Weights of a small GPT-style language model, trained from scratch on English Wikipedia.
Size: 26 layers, width 192, 3 heads of 64.
Architecture: RMSNorm before each block, no biases in attention or MLP, untied embeddings.
Each number is 128 + 24 x the weight over its row's rms, rounded and kept within 0 to 255. Layers, rows and columns count from 0. Numbers have three digits each. The size before them is the row's rms in percent of the matrix's.

# q: layer 17 attention query, 192x192, rms 0.169, rows 81-94, columns 96-191
# k: layer 17 attention key, 192x192, rms 0.176, rows 81-94, columns 96-191
q81 100:104105118097126134119148149114156108113165090162083111125135150130168112132145181140107143112154110119137102180107131198123146146135128131126126128075144147137109097146128178122118134117138109150135120105123159132149163133123165105141081142156113107141126157128105129131155127105095101112
k81 096:090150122114169120107161120120129136112127134143145146119076117130153104161118134115142105106149103110141148154137119184090150164138118132104122148112138085108110081119141115104111127157116103168139132131075116069088097142102162127106149160097163113112154155126098192095137124130117098162
q82 111:148109125076184122152123111175155122128089139120127121126133146161102100119145129113141122127152120123132167164175167158131150125152107117099133148118102143102128124119135116122121167088138141102101086137120101106142110125111143141141106153107121161116163076130175090110126135089104126126
k82 102:124111160097135119157121082184128118145083124142124143146137132148079153158146176113115127158118112096139154153166107118125120136094127127155127152105137141138111129126132126142128175124162153172110120108174141122096138128102144151118117133125087135154151163101141150156089135123136120190
q83 097:148141131136140112127164136132095110114152124111116131124111116133110093129157177105137116130124114157147182142109132152126137115125160168109113144104085078121124142124138130153099097172122201134130136126083130157100116112127098143136153078104151126133149161169109131165144117142135127121
k83 091:136143152159143123137157120110117165129109107107115092134142105105158127164160080166125124137128146134127124088127128138168115156132119191087100107096111108133106129153121106136085149092126122099101132118146111097137104154118176105122142123125125122136080080110135137145133137112119128102
q84 100:158121114106136155124145082166094133115097133117128123104138159153109147126092167156105102132080140116121068146143136127150153145155136100114129072108096123114104113120148150151114129116116162109138144137138126098135134123162160169177143138104138139094111127092092120135149129123114153152
k84 093:112082130116125133147126138137124123152137149124125076139149156116093122121149120122133121105174131140152082122089128128142124127119109137120159092146149147108145123150160127119144140126139120144139170153158084124171108117104124134165190148145121145132151160161100122098135129129122157094
q85 109:090136132115128128087119073122157114092114118139138127087116106112131142138096146140115120122119091109147129174120114149111116140108156126139163138144204127124150147147096117089109082096148110130141118134124115084127108089168130131108130126141105186146158166123181139159103175139142141151
k85 098:137122121083143116118157104141116124160133123120115095089123126124141133118176115115090143130138110143125096155123122165219132116132115168123083140094139126126098133124116112151129179147144122146115158142129100125164117158150117121093140170098144145123097088132153148106127143149094141132
q86 101:159121138143138120113169141153122116138122100165147093116123114108165080126157146178112143157118094136118128165130140118109140113092120147128111122141137148102102156091125163089110157161131151088151103127189089157170090154131099129119147136140126139139129122129132169110160076085099079140
k86 090:128158127163157153134165134122131102099106157160142147119101123151095140116149138109128101135115107124116091116139095162176144153160104116145128149136141159113117144130134106116149161111121128117121128117135110085108113070160157141137088134133133148161133118108109117090113138117137097103
q87 112:132124125131107154134122128133118112127119164162135102119147175138116146131133119136151124127097070111153157143130128120123125147127149157128145120151095146172133165133190105148135110121118130144128142110145120164137121129151177143152123116120095119095135125176117124106164099130120070134
k87 104:103159131119163147155079122127154130109164127124165136119123136159154149127118133174135113097159132064146096168085126107134135119115132163133088101119103124089120176059102122144116114121120121169185144133151123101112098160092116134117154121106124144119149133080151112162136166156130151132
q88 105:118108148113117168132119094158120108128128104134137129112144102144120120123129147132151086101154122142118078174108152119132129122109134060121171061143095080106125116144153190093077178065123179145138094112144125136114128127104148090096129107124132103121141139075119118121127122160147198136
k88 098:129133152090103121111106150132107137127163087142138115171160129138139111150145113105183103130135150125188099136151122132123148156152139079142154168142080105143155098122138161131124132103143149116148128138117133147136118108113130123102163135152157090118119127143126132136110116123161175128
q89 091:151122154143105126155098116123137127171149094109133143068150090102082119097181128141151163140092152151145124152139141143137111072097099113120137088115183131151107129114158114157171134115119112120120118145068087098109087147121084091150129130095149110122142125143129115107182099124106078133
k89 096:106123136151172137117117164101118137134142118147119159138087177126149066121150143166171149129133136104172093116154149154137111154134110143108156124135139086151148117092145139113123127101101103136155179132154138130112084112138155206144138120143137150167140108129124171121109177094145147119
q90 101:117094132162147096153151143138113103104111098169135136129158147143121102126140122123164088084134116118152141144120119083132122140115103117140105059096118124136162142141130132129144105118114153125121118114090143142146134128159105102139121133155113110137111155154130132141141154161127103111
k90 094:126133081179142126083144147100112105162132095118140103092125131139178105120145152142114079140110113144145183115115166142135116140113128136134139119133173075086154130123120097107140143122128146163133155121098144155140124182125161129136150159168138150119164119102083117143127106156109129126
q91 109:129135133159151131142137152109136130122100115098141149139107138092088150121123132151132143116145126127141109119138140104155127144119110155132083121111107170090082107176133125174136079132116109106133154095122139164119085134108128217093146090112127151117198154117117102114120092147121087162
k91 103:090099109179134136064143092103121120113102102135138116120129149148153114161114105138150111131125098148127166160106098127115176144141137127127101120123141188133092162133127079131134076122119067097172147129146133134130084136166130104143098069100107116143147131174154070119111123144127119135
q92 098:162119087102113139151120097125155157106146150087149096143126105187133158109082136177123142143156143110133108135094155103112100132149070149140102068097107146141118113101177121124112112084134096114128102138126167135124067123166114144128106158140109127092102090118111136111141121144115163124
k92 097:121109136147122106129095102088093115159124130154169134128143184135115148135120117125135113154125172156127082103121151146137129095150171127095131107149097121121151113151156150137082121131147100145116186120133114103122123140120150152138155130097149107191116084091138088122142098152079164141
q93 111:132123123113108138113098155164136094125139111114123127125098122139127141135137137111135128068108124129102117145113129119109146142109131167118135151143147166131149127153111179131146065096092171145132155134162135099158131128134101132165102090164141114082076133137133124122156093125117130165
k93 098:094129160122138138122114117090139136141130114138132098129145155125137097158161158131123130098135111154140132144135111113116134121113122143194089111102129127114138138166115161162100125139128095145169141111107130174175138122135114142150123135155116154109177146138128185144134128144157143100
q94 094:120127145124113131121069133114128131119110095150113102131106123153119111121112134132121124126163182130075154130140144114140150154132151118114107139131164092155138125115067135110173163122159156114154098125140136108160143129130111091110182180148120117097180149142095157149139154133167197122
k94 102:106135133163149110132082153098094137154134123136115116123128145089132084127137136123158100096115086147138146119141131112107105122148129121101125168118110094096114118148153123117090142134152129137148129143144076156150173125142100115140128092196130162125128116155129149173107148104130163162